Weights of a small transformer language model: width 128, vocabulary 2048.
Each number is 128 + 32 x the weight over its row's rms, rounded and kept within 0 to 255. Layers, rows and columns count from 0. Numbers have three digits each. The size before them is the row's rms in percent of the matrix's.

# o: layer 8 attention output (transposed), 128x128, rms 0.136, rows 22-63, columns 64-127
# v: layer 8 attention value, 128x128, rms 0.111, rows 23-63, columns 64-127
# q: layer 8 attention query, 128x128, rms 0.112, rows 32-90, columns 64-127
# k: layer 8 attention key, 128x128, rms 0.112, rows 32-89, columns 64-127
o22 092:191115088099138178149129094169143142135095153122134155121173147183067114143036100141112103159104155124140085100122179196090128150123131108131088142140033114114083185141114100089189111161128116
v23 089:136140100194131111125149181078141146120119140102215139139113160177168162145117208179141148131135152129139170108184110139120122080091085131128132136125110101137150119134165181215043115130179140
o23 087:135088110214173112106102130104119167093100119101162102158137127187144148119082174131108174120121193161154160133187122091110171079114126112109106104155125095111134162156110159154107100125157150
v24 085:114087102118149171155100162172119102120125184116163116150136075184088129157102091086099111128156136107146088150082120155180136042134115092142122092060109105144148122167140064180185147066192143
o24 091:113170146108130132163113164108126113109105167084108082154165122170069120092129128019087181148123144121127088127130164152171155078118146147132103142068089154133127149163094081148149146086172187
v25 088:164132144138113141119132102121144114095163167163108107171122160072138135147170135152101144112136118124156113119075109138128103107144140130117116124169096130060178132161094137118106087098130087
o25 088:075157133145114142121091135131156155125165211141125076139127169145171137123177129138061082076121089166142160131050111124173116138108110170136124129168102104058173135128138126087134119103106144
v26 094:191128120128127116211113091063145144108161130137106133115179096094135100119155149165116091147142108125143201125115162164143153147197094114163087200110125117114107073138112090155160130141159107
o26 095:204091134144090113163116090085110166158122154064122127096147090112115095092156115191092102168092127147144146158119141175135168163187050103126078166106128125120146124146162098141148127172167140
v27 095:213114094112098089126173129098163105134174084126120125121102099134116157090125164099080119134149196134117099111131140161130183174069147123093128043160099129133106084125173169153184144169169101
o27 090:131124096105099063198116120141182069137140071143132084124071114125118125115088147105104134168119175120104035102112137140091136136146135135093130080173103132142148070134167135137165172132178129
v28 092:115114154193126113142119101106121121109128090168147119113107105164125099116131097124121101094071155125132126145108127094162122131086086114103155199117119109141144175148127130093115158100070153
o28 095:123142094178127132102092092142138149125094135105102122126123150144124104149104128089102087101135144164136096148125146131156119123127101161109114212154130149064124214125110095169135152121067220
v29 091:056096171147145101093115105140136161171134137127116140167127131123181085160115051163152087130111137098160120125149160134214125163102087195115134114129156113184114129137183092124075122212152125
o29 087:110118159115087132099136119149117198168085130148108130108151176165183125108070111086178101111140190090159143163176167135118126160102117131154064130106166105121067134108155156159100124185165105
v30 099:176097139143108132113076111118085180176152071155122113100075104098121131194143103146159163166140077151070156124153208141107203140114100100144145168152124137177156146113147145124100106143147123
o30 100:140105113082136190112142097134139161156084110121095143129125087083164124142160144144143125186138104127126177124111101115065197116115105102128118165125100139123166163154161158143133103092145104
v31 097:144132166115114104120163089140105160079203096132081146125113107165143137101100167120130117132140123125178122190112183140081125063141114122068118153136130093142183126122107130140164146169152121
o31 099:175135135133112128106182093111096249057151122126129172122168102135151143115197151105126078100124147096131081183124146189126099056124107177109079100127124080079147075086099127110133129156154141
q32 079:108176059120128116087124148174153153105127126098090139059129118114123118116179156115111146083139178109125140115141128123089097131146119143132107167123133147156086135142130182112194153132106135
k32 073:149137149159146108192170126082116136194086136158089121135132143132148131130122168129164150187121132154084108168141136196127141111116141047189093124044161133150149125108118085182110128165132104
q33 090:124194118185095067072065117159159150074131109121083130132136188110139133153136125128118098138185120128188081149160131091116156158150194116084104143114134140113128081125106113094149186120137175
k33 091:128192137120167134144080111117168103116068128135091097123121141108115136081138092153092197038176169140139194144127170158098132153198199157189107134113174129156163195128114101124130101156148136
q34 072:099168117110116155119173169137146165105100107189139094103126133133105143157094110092105139125133093078081117097101144112165149179106132092147102146139110106089139157095119088155143177136149065
k34 080:116165170165134145100065121095146127137134142133137168145085121068109064111139161121110081106078185170164103138072046125127162120122140191105132128128084114154112104191134126081074074148096137
q35 092:142107087132105139102157147156144152193104109167129120129163140144107148157095057088118117145136099195156100149125120069124141142154112112103131125096104116117133138175134062145144105086172099
k35 093:130076102122179144166204162147122100127126109165141131117113170142135126193158069147116152160135127131144124163100098185111152092103121118133110115148136064081129142065174179130108142167161115
q36 078:119137150160133145115134127161160126084142146159131127125124122136126163108119150091115168081161134183116136124114122106125121175086135103127157134100089141089076129113117167181169197132113109
k36 068:144152144123133122120058154141130117123137119098116126171087136077166120114155158150105124141189149160119088147098155130165045142106161124137142129111115123182179112170071073091095132107118133
q37 079:110206150132168152153180110133099108096118151139076120110133132094163192155193110129113097126152101103121123104116070112146140180116055138076189158143180146145086160167148113157117137147186105
k37 092:129173096165150180146129126210168146136131158108089109155127138189110087141070150118092050087113139086130166138123133109085105093154151130116179117173121131142112136103164158095148109139143127
q38 071:172109107108128159154151121086072114174160093117126109092087132125150172112128126125101099167107133107111096148139087108104146091236143144129130058143210136141149162182160084121092081148105144
k38 064:161133109186132107142099107147148149088110175103140176136137148138112051084133108150102097139119121115065139145084208130075092103125147165114144110156175085152130105124082097174145141142180175
q39 075:122137106117122049174082123106148125101089103129140142163142139117092122121122137099120088178145136152205143168061084145179134091109150123167098166120143114139117145090133153076076136078112089
k39 083:078161141135089144101184143143123111150144153163113110131126116118082147154135157181079150110126120065096164149090109189135143065165147217165137201124098123042128099089073160134118124117146125
q40 095:135094150152132117168184128141163129135187159115112164123160166158167112093105147130116094131100073141112180164086105098134133103147184151128098135134088146089189099127129119101176076115100139
k40 091:138110112197140116131107087139041127151105092116065125136151112150133125140155061129158086128127141183146135139133185148155149087133137124169148097137145136136162133155161084132068147145086155
q41 081:124165159076153118039097108144156110182132135169126075131153142095124152097152091099165101118133138170122148146152157124153094197113105118090128124113137165068078157132130088119142146163126116
k41 073:087143095111149166151129144104118123132153117174141096099154152094167097134181109124181168091211142147119155114138132136132153058081130103135100149106100180135198102132095100107164129120150045
q42 107:124163173065126116155065098168127146181153105093095183169115145067131144124087167103126097198094107125133102158129143140110096102126168195095202095134124093140132096100088144109163124071153134
k42 096:097167130084210159157102189139150145145141097051090143106150158134100150105136175128066159102156122103146152142122106092099077137106152131128126132068108145097159165166133057107175162161140119
q43 102:101156107114164137066118145191178112111103060123131115101087075091129149130051107149128116114145119109160177066083152155062150187112146105171114084127160127102119167111189110139123144131112129
k43 102:148149155132092113125150146146155129141136172182131061167113162110162106176179106064161185154152138126176117143154137118150133137075125131162144092107151138157073154104148057141102107153113144
q44 102:133167121174148102160136140096123124083106146148150119112126158108142122129139119108172102185124118149139179112073131152112148101100081168155114075124109138165173161117171165127169072123129137
k44 095:106120126125128101048175107167141177153143134123182138102152159112145115077086157123139164074106116142134156152148111123077142068089146190127125083171119125106121106143156143143148085069045136
q45 104:132133120103199143119165119143141125147131093119111120140121077172126125134181136096059102089179129125145100084146169114102141086081118158196102125136120112118084191154167082101129114159149193
k45 102:141115110152147213108168148143121070115167152110135106137154123126140103113094108214130131133090139082130160146154176129153176069102129134127126146089125133115078182141146122149150124172108140
q46 101:120163177118137134137115163177103100163142122156190123132184118053094125059165167160099073105095144199071192129080132105179150134129164146134108132142122161188098119137077100108121126133159106
k46 100:151169096159075167098144129196139142208194152143108078144083087077134132137177140104126119099175140146069172186090128121110150074149104160122102107113109115147109137149147092117124114090059109
q47 129:123145139114152132088121140088161122170159188112134110153205155080069158102120149098131115104150111111085138158094087195148148113123113134099130108161157140153168142132152094125115125123114113
k47 127:074146054126136136068098113098149098132139116192169042140167084157155084068149149128141122117126116084147145140109111126182155184129146164141141117176084127096152126123090103136147119154118195
q48 097:092138135171125080121091089114136132128131126128147158134175108099146077180133113181119157128161075123104126138064082120164123034116208118147133114182128138137104085080145193119122097127079087
k48 093:112146096093072178049088101120105114109098151166157163095095132122113110116098139091126152065109157158069129137144177096165162148095068132097098130143161141114156176090173141113104081167075131
q49 113:218149152123080081062167160121147117172175114083075132143128136090140149206100117100140119170092172157121133138062081131106065138128100139124130109116127117116174174113098186137095081110102136
k49 128:131106115105129143136147098117086127073169154193176139099062129132133127131153129099205160114164143163143091159123104155142106134054146128123116113100141120160115119146136139154106162158115120
q50 176:169158120097085141148160154126199099097116141119123145192176135141095149085090145133166115118131171150128140096110115124137119138124181110170106114125099140185117099109127108150109079155099093
k50 093:190077158136155168101159134165145140150098115100099155144139115123069120124156100142088124082069163159125141157139151148135102085160145095131109193139143107152104148123115182090128151156092083
q51 106:154114100183148070113086126112117119127173091124059104157095122117124116101145133153123135067141115135100214087110116136116087142173055168106107139153101103093160113113092158164168161095076142
k51 096:127104211160122128139137144105094110137126112110146046154140116154113106050132135148145168093155100158109171115130103099162074167175130088113176078139123166163199111144038157136130132147084148
q52 091:180136168158138115138173119152168227107177121117120138084131165104130174081146155100128106150102110117074098115093134189124133100132135116153048122165095153104144151107128126100108125113057112
k52 103:108166157106155150134138153161147099107133084134121127153143181096132062113132143112096074077094142183106192186087142154110132126090141155192131180104096118151114181116152080118053176165109160
q53 102:081123158162155154106141143100172096132105071142118116169185139151165127111139140124185101152144096152185132115039104092103123163102117046185142081119105128141151132137135083195149106095159113
k53 101:145090145188141148132137142086105162170114149135061109094053142151094168113155115110112146103198096123114167111104141152104160110068104061105148138129177132117116134119187195163090167098125143
q54 086:117103178071153168143169107057130112191129135169137178127111157130118123103158116115142149147102125121178122128105199152133184106075118154122093160078091105131092129147136101130158150115119160
k54 091:145116183107184139088103174108102128094068113099137172114152206099088087145150134162108087141103090095121118117156128159098062097132087154106115084051136115063126098103134084135158140157142108
q55 106:140142088137185097201121206126141105091153134119135140101151124098133101178128172120135162069139132105088091103117097130113129105126086078070158145178092151117120139122091161149131134141149167
k55 121:107131126146152096080141140126123111140131141160128109136131131133148125134129090149105160087133103132123159150100083147121087131157148103048125122232082160150169165077159166062128108163102135
q56 088:117147129120096137164151103164179120120059179096231099131147070162118138072138144190146158160127142119124175129153121128153192124090100145113186129142115112119117086113126180165164101080158101
k56 090:112142106147127217120104135163128131101107172132142103227139087170079122105160085151106117101150149139108204111121170183083131214130121134093165126102129164163145085118142044148142107083104098
q57 110:172103103157126163139113126131124145175166112078076135178148111139138146130162136120192110126152121134167162145175183136120166085086067077135129145136129122116165143120168113111168118074158106
k57 146:084106147163129136165135120093122148092125153123099141079119134158125092154113168156120195116116101133099123074132131062103057122133163133151126171101121094178120097142127130098139168097157173
q58 095:128100134084084149186144111118123131114133094128088141162127062132073153142094141137107165132170065133106116115158157126190132163078161071127132159148124129128120129130192116090155133114130128
k58 113:110154050153080157123154115097147149132108120099142120175185160169148088099181119106145112128090161112129106125185159122201114074128183111124128066133107083178141099085143159111163105125168041
q59 120:134044148135202176094089106156098146116112104069142128164122107166124097122117098125185103094112136151157163137156166154088129105129119112142193147119137066124092160102134112132134174132131125
k59 111:159135122169110150117110121122157141137091126193132174158142204126123115103120100136173098123165149130114154172142166115118099118119143119140115126132198150179126101129131084172140101140149075
q60 100:113103111095109130195137118094110156098102132135125130124139141117070100131066116088169117195069173142123171110137125116126135126090143146105126022093129107124074126183143190125165091193171134
k60 118:123140126144111126074202149150103116134106119152173134106156172153142137153099113075111133100187135113119064227137085164090165174092153115171140127116190140188143085092122111125152093175155125
q61 097:176114174150136091196126142096177153181111168158130121080133153123125126137141148151073140140195128203101147193091076148156129173059149148179169074120134156085177149163104101125093103143114141
k61 096:167160144118111139155125100130160167180081158150112129097145110161139072082099152086128167121149192165070128125121122145162116113103146103176098120134100142061124155120107055140105131132108141
q62 100:186136174185109141104180143109159174171048114127121088104154093122080138155107110121060142181130133100110147152091058158094096137121094084121167157110135133147090136094165076190128073145114111
k62 097:079149128115121141175126137160135141156129191206093078096101119157134125088138188200132110089157151127153139131137181099156123114123145143197139149120063174190109115118137107099106119169158146
q63 119:112131140133166056136123131124160150099122104117083168157088147133135146133195114121084146116158183127163143069124143112096133108136107106067152106131146104152130135141093051136129187124171117
k63 109:175143165144160129161122134180151094078104137191091060145168099150134111162157111149123156052101138137108110142157151058153153159081123120166176181138133139066114127091149119168150153095093070
v32 095:119128124172135149162144144157149116086115085146133106155105115115124114106188181091171061199128167100111131080138148135143134135096103123169130143204188132157154118131106153052093112110125139
o32 093:154091071139143166130143095108098112118109161182144114080122154127116156143082114142095138111156149114160145158128136166115187083093110119125134125138134102139092194119152094150100165178193175
v33 099:069166101113143169090067145118108124125131158078116114090140059178129161102123114161099110120140120108159119151150167159182127141136146075102157127095130144141160085158146207097136197080105121
o33 095:140154160108109113137095075118082172165123113179165140131146127169115134092172110156115078142179155079151137140137123124157102111170117166057147146108153135187126163140095076103099042198166131
v34 096:155162104138101123103125083159128102142116150145169136129149158132083135093088121154091116112122131138124205105145119072192161112111139088129101156086111136149084151071137182147121085133154079
o34 098:103141168130066179087093140106122090164111084125116130146157127087143152076120161151148112048165128115123149124116134090157159167162150190106188119153127167162173094115099155172106130088159125
v35 093:094115154082125146126148119172110105121121119125052131135080137087126152162084131090129097130143149144160148104130044097095114192153078121148139123094146120162113218154104068127125149092115139
o35 093:064089112133147124159157116154154066151140077153152158132095121137137130155140155165128166048116063164151133134138136147093104133201133174112123130095150131151150134163158164167115098155151141
v36 098:167095096081095100188103114036113107117104115079156111137066076133206082110151112175131173139113134154109128057129091079162119126106175094158067139084130143087179144150126107134126134120154137
o36 103:077165142069146168179150101144112120121145172108093108120161137100161092124134166131141151101141106106124145161151138184124165073135113060168120183086153103082085072129135155093119141134084138
v37 093:131089077131110127113118177114137134123111173141112138126123196144166161131134121142105093138101064147073084054148163068145094152141172144159165104162140165097167113090119055111157127119149143
o37 096:117140138151125164127157138135144181156185107110121179074144158128085120143104081052195134088098159143135130184137152106124151140166120134122095089056122122132143184142128146131108108147171170
v38 098:124072133161096105165104117162101118202077210124115153126092126141132117142115087131156150158139177133152156064147120170155098114136163122168113158134135147159115173157059163184094171163166138
o38 098:092095096163068113108108180180106148081109099190164130134133146171139113161151151120126106086106173122148160028146160096160134148196070123124118146124124145127135186149104147132082124116123129
v39 097:105078119160124099167089085177124171137052126112110116155098129161091156139168057160162061132122087161113133083148125111135163088154113104103138138163109146137101172151102090152124111089125111
o39 097:142094170156049159154123109140091142132158187146117215119126102119153129169137104118173117100128177130088127078110120165183172086139168190134171139087161098186133065104065143159116122117129140
v40 086:125154157096129107081133113094062134113132107130114101152144182142109117099114143180090149192183140107070108151106126037148140152151104107065112142118146126117125142104147191090136084128099145
o40 091:169153098146084133147099143101102147128106155111149103101163143088112135078104122118175157093142132113107113125176144172085150057113104189137151124167134113132143088133145146118153080082123121
v41 106:156113085158149173160111102128138140081182084115132103158129106143119129145120132111111101171128148143104134165151140089097087109149085098115121137093174146148185124098125129136139092122102105
o41 106:146109100081176149075129158143137024125173124106164160129125140162157141156115150095132164127071146130133113125168100162057156131131065139069178117144151102119122126075152133161138123143097106
v42 086:161118108143139138131158087110080111102149176082163097111152110087158128161154173147154105138058168147147106119142223109109150158173152137076139143135111099110132094173102089172137103099152068
o42 090:096123125101098155100114158060126082147113108199128133124141136103127086207076113137120160171152153076139094169154091117089093150142100129102124109113124145120115190147180107127147123119064132
v43 089:092130099134123066140131121137105157158145100188176145033091139176179140143082157093148122098146099110107100115155101160161108127151148116126090182137107136163159125139109068093127090078103142
o43 090:104118158094106147121192161135113146136161156105139084135138098005138056099194092130149191130130117116085120133150037137150144155137163159189130078109133177102133135147148117107135134151105129
v44 106:110111121129140098158144139126150143128120115139090112076129141136093109087141101151114129127139154111147059105098150157112151090111096111113127153124139142118186082172139098099076124103127090
o44 102:096118165096177157096076153106131226139088087132119150094175130143161160101191118126113144192181150111148108152117116129160055136090167157161155106144106130155091084084123153114109136208134152
v45 110:100173177109133078151201146135086086115104155118111103142129098106156153142138103134092119130135156103171128141160153142117059168145124143202133101157113115166123075082161096133157168118100113
o45 109:110127172211154125127128121104124155149093108121127118091157134125208130130195074152160105179136083163137136169096144154078135133175101115158132138165181076136156171157106100124107098141121133
v46 094:097112111183119084147203146102108151076097154147122144155096152139091026062112134117127173145114087161166125099177166087153145165114164116112110149083144153147166110088110108124139204132170146
o46 095:057137124137094157200093117102154171130161150155094096119152152226134170131085071087130103113133153115136098064110152085138142134113181148167130064164126125093139130191114133103136156120181135
v47 100:102128106085107149058161095152124120116097079091130117133148088137169103163141120116182135151140142119156094095120103100169106141153162120099116135129083145115081104072066156155075077173147107
o47 097:163118123091172178115149179168162100114117149137165094117068107142100150099066090149160153175139139076085150064149058083102131117120100129131243159109121160192173120125114137111123173141140112
v48 094:140091139156141092177137093108088137091123166127084110166107130137105038113136097186111071136175123136198135133049133092150133154125079099071149089157114140144133141133096147011146158172127080
o48 098:110123100168119072151101168153148136127145133179146156153151087158169145160062158147127172175147162059132113098140146177099109139064181191114105105109108144117137118195121167146133082146083181
v49 098:101135084136131134092144095056151096172100151148175135162123153088150161189133104130152181177162186163124129166079140147120174105086130118123169164167154145126160120154098177091103112065123105
o49 096:154117153107077143135152096180160132086080095075149077127102052131078110150101094165152121137144089109152181081113142096132163123108128122084114149098124099107060093087142182145103126180159100
v50 099:121120147123091143196161182102160097151152171166160098114139097133159084075163169171136071115089138121159136156127099110177151114149090067160123165086125167169082119129095145099168184142147115
o50 096:132151098067122108160147100120140178091126098129109129123081141099141159131133124137165143064141161133100167094118054132107077144128192108172150168138125127124122108167108146180127145112055173
v51 097:150177074137153186114150118116184164172138162092118160119093096136178082127168160130128102134150146105162103144178099125110096164148068109102133121157166104156102151134159106094041123156107107
o51 097:184068110132155165093125160095154112109134140107136127098163121179176129114119129112129114131124126151082146122162147149099108045170033104181127210145108150169129129136187159188130094171120119
v52 098:123137140146141149128107161141115096120200132141151114057063144102109098152079137156150172064140171137114113030148157120140199100096142094104106044152091111115151152092117174110137139138062128
o52 098:156092070163073082121157098181144142159156191145117057168147132113141087136177177083124179095179124122119177186144102098176168178127116145112110187100122139111110130139085082117081093121142161
v53 103:103114131090121114124138121136128150099156177132184192149130118095158096173128057107133057191102099128142163091053170101108107086155065078101115134140084138082118105129147134180135150066133148
o53 100:123112107165057111186076172077131135169113151133117137131116099141086149094137084108114162146139077125119107087139143150177131120140131162107131142140139122137099103167127141144096137160079061
v54 107:139143135169133091118121150188164141151132112114185182156142103138145101168135114143099169126148150113143118119026141133157134164127178134157130093091162059134155145162053116115142142149128118
o54 096:045189162139140041108085121113120180123140136159149091132163093079133170121153106096167096127162097119152121113124141172140082185093112142133117138151093143129097160091140086127181117172141100
v55 090:113143160118140118109099125105115124149146138107103163171120152171109131134133120091136073087111154119110116076187151191109124147145124058127122166089171098126085169152130086107082146118128165
o55 095:136085155135142089134123108127162161077159147171097149119093105145147090168175156185113140145042085199110134135150156098114130088136149130113049122106144117119127125091143100138119163183133140
v56 093:072082187099156129171124074128141102111189108152127107131101140131152094153150110191126108107107075139113127140158152170153103189223112126169138195102114136150141087174142079124083133168141181
o56 094:107163203155172133121162112082081144103188164179113133105157152152099099141155154096131165050150087135123084159104114080089114152092153126077153149097170092130107158127108122115135165108115096
v57 096:088128098128165133127152092152128163117138120127142166136140149131153162136134147107106103129154133129148090124056126188125124090107176144127072131127098156152084139041171148139139128159198095
o57 098:163147167080128144152118119108149139120109168094128098144102096108117122146124112153099134153120155197180091089110134185134139131050114140119107143112156092151194171107145089079127134144132122
v58 098:107133109116129167127108130102067118132194103161155112097194123131138124090151164143128161152179132096135125115141112120109067161186153114098124140208114111077120141166136144082072125105126111
o58 096:160092158145125129122116107119122052136118107149104122124115122092138169078137167126115136109155121088104156199180089090134074145145119144169155159076128081132164161125154145176139131119138132
v59 093:137126094173086091096185097091139103032110094115125113103128045125139136174100123117149100155116126135066161120097130175133156102208080114151090153149114120104147202124110151130130151148111128
o59 092:123146132112129109117147131203055060174129123079144134135125180159125104091102114115169130160108113152101131075146123139106133092117152131128160103159233091152105113138170121161107181155124176
v60 107:164114119095112150111174135119094137232131130116146145077144097114084125093099122112114142123054182130120195140066152158094127104085088103105093138188141128106132089129125135157108033089095099
o60 107:193170140148102151130065151134111079124131092080141099154146166072120212111151109123087114156134121113137195142091146159095169114141063094080116148153148120153075150096207134179164116102110078
v61 096:094136137170073127088088114162128120181166144100106101129124127101185112085098184097154140149184136158088085124167142115191138151105173084211168124101142132134153172103130117109181122099101135
o61 099:151151086161118117202123141092082085108152161117190152109135108114128069095140147148124126083110137090106100110200086173148102156133118114167142138065109118111110098171085109127181186133125134
v62 094:098089137149093110137139087116155122084168150159103092127153072108182121128062118130125183174122132131215114057096128112079167141173172163096101137131165099162072133101154079142111130141140118
o62 091:087090166078140123157176122181167040152081144170169088148113143142060125145210107072175170173080138160166118122119115129172130184085124097148148093132078126122167139172084151125182136123123171
v63 097:113131141132146150175218088099120098152163118172114189163183135106080170061116057128188160097123090126123103157103116134132046171114128124034120187142132124079129101140127147155139135113104127
o63 096:093159150062074128100131126129144128074097117158161164061143104108128148113159111137104111163140068130104138168102131099085091164142148123150108157177204142130156107126114074139178079130126142
q64 071:159113121143153092119099107144113109167102112133186165100083088096114144108149135106153097185119076115126152143131178151075118161146135183158137139127184113081137131144159088056109115070074148
k64 092:129130177171104140103064143111105122137116153156126107078149142123102151128105091161128155116153151164149143125162145126128119123194030100161133167121097146142158178107089162129100125150157090
q65 125:215160130116086168105110122111098139198140160173119125190090117162096201118091096091168082176080126110091114133158191074155147080107121099105102179162116104107104128165095078156144166145116161
k65 097:043143097128162156160179096150139171107135134134172136174186079122154130128106112125093111127073156121143120192145143171128143112145129127089132159107139140180103067149134154147121137129091111
q66 077:101093155167100135125110111089127093110168159141124166116088166153092158125150146174123109128158120170135115091185163154183113129150135099144143116143141133135139155144138184140137124164070106
k66 069:105126169057081123131099165106168069144175128147129099132149148123110029116140101094137161092162137140071141169105114071106160113164080145164141101084123145175101130110118112145177151128120111
q67 085:177067188130133109170125155178116137049113102063088173138146105103111098149154151174135139174178103142162166134124132167133131137142185110177115180055117132083096158117121160127138183075128188
k67 080:098161099142122145085129131134140122147117130121118098128121124136157121123137106135154104171078108101128157105168182115154130183127107073073179149101108110096143110063186182155082160130113083
q68 075:171169163136126124194166117110146160085118141112154157162167088106112098130091118083161110145117123153151118157074065164112166089113203139127125191156113136098167057131119101079112149118104153
k68 061:083161145125119076088166126144114150101098086156142130101130124144139187113077145175098091179144158068161168111106149205106113156170186123098142110136102113058135141129075155147146126121160148
q69 070:126171084094176130103107079094093076124150136175128159132129116149164148160128123141151139106099148154109180122165158090118120148076108165118091165093149148149095153088117100187128170115168097
k69 068:157135159131119136146174124073108125099155144144171093195131110114102138125121135115138166089182150189152146116098103118123127082123145160103121150157158078195129097197108128116117135149098118
q70 068:104108148139135131066146172155120161156161082084091132095105161098117176092141124144110134101165123133095099099132125126109094139152084129108110133140135147200091129092086148172130130095115117
k70 054:152103124156139071099129060157129111199188159083111094107089114160137140146139127110170133132138143151119185139150163131152115141134119043143088091171160156086109150166091102125167087097149105
q71 083:140109136131036117163171102123106174115135116069112167146122098115089154117088114091100125170133113141124064173115086148116115063146183163148104167111132163191170089134115150106098121122099174
k71 086:059131121125150098169141148136084163101103082096179155076114085062096220080103084136083127146066097085170124148114141148118158177169124137157132139163144122069126144098153109159124150128109144
q72 090:114140128129074095150114146112127080069126164114073067121152197141146170158214087117122108168170083130154217145121133147146109164175096118130099094108136104116151099109143050172116119159140128
k72 087:077140124158165206056110136149096061135117149143107097101177145130215071140136132155140127141131100156189146129139115112179125139113124139147139115124137179190166153070138162159145167175129153
q73 083:088169122094125133108115186145144165219147128102116110126131146141120159125104166100121126056094100176102132057106122107112124158122140133152127160125115140154126189098151058116165100071129077
k73 110:152068113077067096099136158169181162129111161164136076129190104117110115094119090107167092155180145121122192154117132161148114191161160171114112142124137159152089134135088088146179106138133114
q74 089:108131133076086123182140083118143104099106150102064186105174157131171143094146139089145163111079072145072114143130123144121107142123126194114155147119121084124167083195088087120155139104097127
k74 119:094141075135118105096132152098129176100164136091127166089095096083135097118112149154109088199135141116132105191134101170099134138115150125105131168131151130095108070119170136111139137138072134
q75 103:134123101111185133138143157101098108188137122107171100141093117123107094078102120104170124078109149149158096123129140123112165069144108179144125109127076134077162091133090133124153124137179177
k75 103:108169146106096135095046111152106085168117117153166115131177164130138133167116088142147137115189129103130151160136127141154137093088152128158173136217108105108153127155101100183204188142111095
q76 102:130131098113172176090157145204149134144144152102156129143148152055131127123106124127140137109131119128072142130114137169078147113143102110060133150156116108105083120105150161131170156151146111
k76 111:167144126090156148155166137117119097135134147182131126160133110076138140103160110099134141113110138129089175117120100102083129161149076190167129088135091095163114134081142114156218112133110110
q77 111:128127117120095142126141101177078116148010109187115123132127111153137121120156135134070117169178109122107122161120107120171196161123113120154137142118121090125082158146076112146161122173143128
k77 103:127158130170109132094132089108123092088133106187086105107102043104189103135137068089117139148158174149151131172149189127096130201101089078152078137133145165121135174128167122095105128157098163
q78 100:173067035150152133136191126097076124117148133112129152098121107166155071126146141144168133084089115163083084113183131145119152091103093170082079105116191120129167121144146159113145139143104176
k78 107:130120104094152153147133081117106128076142155141133218092099100120123084143129150157159136090114128144104101155095116104046122064076170156153128131108101109134165135171183156068078106108097090
q79 118:122153116128150102113131154139149183094173146109129086072125131097172111123116124169147142096125101066120153104098107194099162126138146119028083127130135125110067155069112112103112117137112121
k79 137:097109104161064153167083112122136131078123113122137174189123141108131123170122141133152139078163143119154093149164117183143134106153132084106169152107094116152147106079150102111032173055089134
q80 104:132076090125106150173140112101148167194185125172083125123160132161103153081103052155074101123195062101131123166145193131143072109147099142097122149153057082112125090120132068133153149159136204
k80 112:120150130076137096091152154155159151141109125104088146089157163146089104096115088102096109155164114120138124147091199135142063118070095190133112156120144127172130138117130106156125144150203151
q81 111:125105130162157118125150130143146169112093141098123138138164063143127125133110119122156131180151172129154094148141183171097065118173108101104122159085201105140100191134137097113152124189091082
k81 140:127129143152151098092131144060156118062120149108136134136110114084072069098129141127162128103111151156205113140123113085093197152132110100146127134112130191141161186128089107115113169163075107
q82 122:122174127088044123144103133129065104146146140161176104137145108115094117115094062110045099158162147193204142157156123174162130136141187089154098130132136163134104124155118098113118115127115096
k82 145:118110093095094129082076074165159131185079106201170124117127160107118144157160085135126176124187096109110081134203145136133126105122142125185128105148147108144116058117175088120183125142102090
q83 113:148142151123122121079100127172133149191062097109139156133108066129091097086081097092055106138168164132160083145145163112110093098080138074109144129139162074107116161187140159163163147104177116
k83 113:146089092110128149100156167140160120104065155101208184094180166102071131123119096139141035109131133107109186091138164131105167170126091153154173064090141128123097155144135089116136083140141119
q84 108:126156068110132146143139139115133133060100127154174054151151131144143182093119124076146099156142159125122151188118183088138109151141148124121100173122096067122041126140137111129097112197153173
k84 109:158144113153143148109157109076101149142174164132139189111120138120148140105098097111096136104097129143136145126122126193104132175130163116125130170107141113054104091125135176146162144084147174
q85 111:185143156075090183110128138157096062100149145108122104186081137113128124114081069119133146164105152133140128135152095166119070110097206167154149183077112140084127165112120104099154137082096192
k85 117:143105103097147197151099110121113097105178159151131084102146092146095187148130152072145106107146107118147112114135113213110154116122164183145087108092162126173078147144100086132180114147101140
q86 089:140131126156121112109084071140127123076143152157188136161149083134132149159095149162085135126154155123121194137109163103136130197086121109136080113165154119083158161143112106095147149119104161
k86 094:138100131162139176156149082192100085134108067178092148131107093119145116099117127200158104117096134149184140135095112074111136198089136133110102109212099126141130156161104035081128193157099106
q87 111:130082129102131110169134156140132124129027113097155175153167144134115122126129147131153086089129117093118099182232123106110105108126142129142157042097148140120113170146161097111173101187140078
k87 110:107090122113152145098168133125140089168133134166117116101149131161172124098110094134113106019179163090111040210200151135131151164108164188142149092099092092185138108112142132105159121132195120
q88 102:135120141152092168136137114143125140152108121133117193147110093112121169082083185109125179180153134157115172141129173130145120124109157098122130159168091135079116088127138128118138136134142151
k88 095:120049144131110073156140124169141187118137124135137153127194123148115120115127152097161137106165141216088164151148108122127119156131126093152125108086164136118116107155129141140068129066107116
q89 119:096138131167140149164199173146135106185163168136115088137193093164122098103133128156149152099096129147084114148178091083156101111086235158106153188133099153165126071223148129103142127145142140
k89 135:100107060164085107109136117165135093099112121156184128134170080168153127153123070161155094100183170116109196114113203084151125100129135138065129157181059111167156136131084164086099084168091125
q90 105:118171132156119160066143088159108094128165135117088153154131116157135105177135151124138060137112118140136100138100111098168159113149181132107107114082083145151113106130153118096103132150094127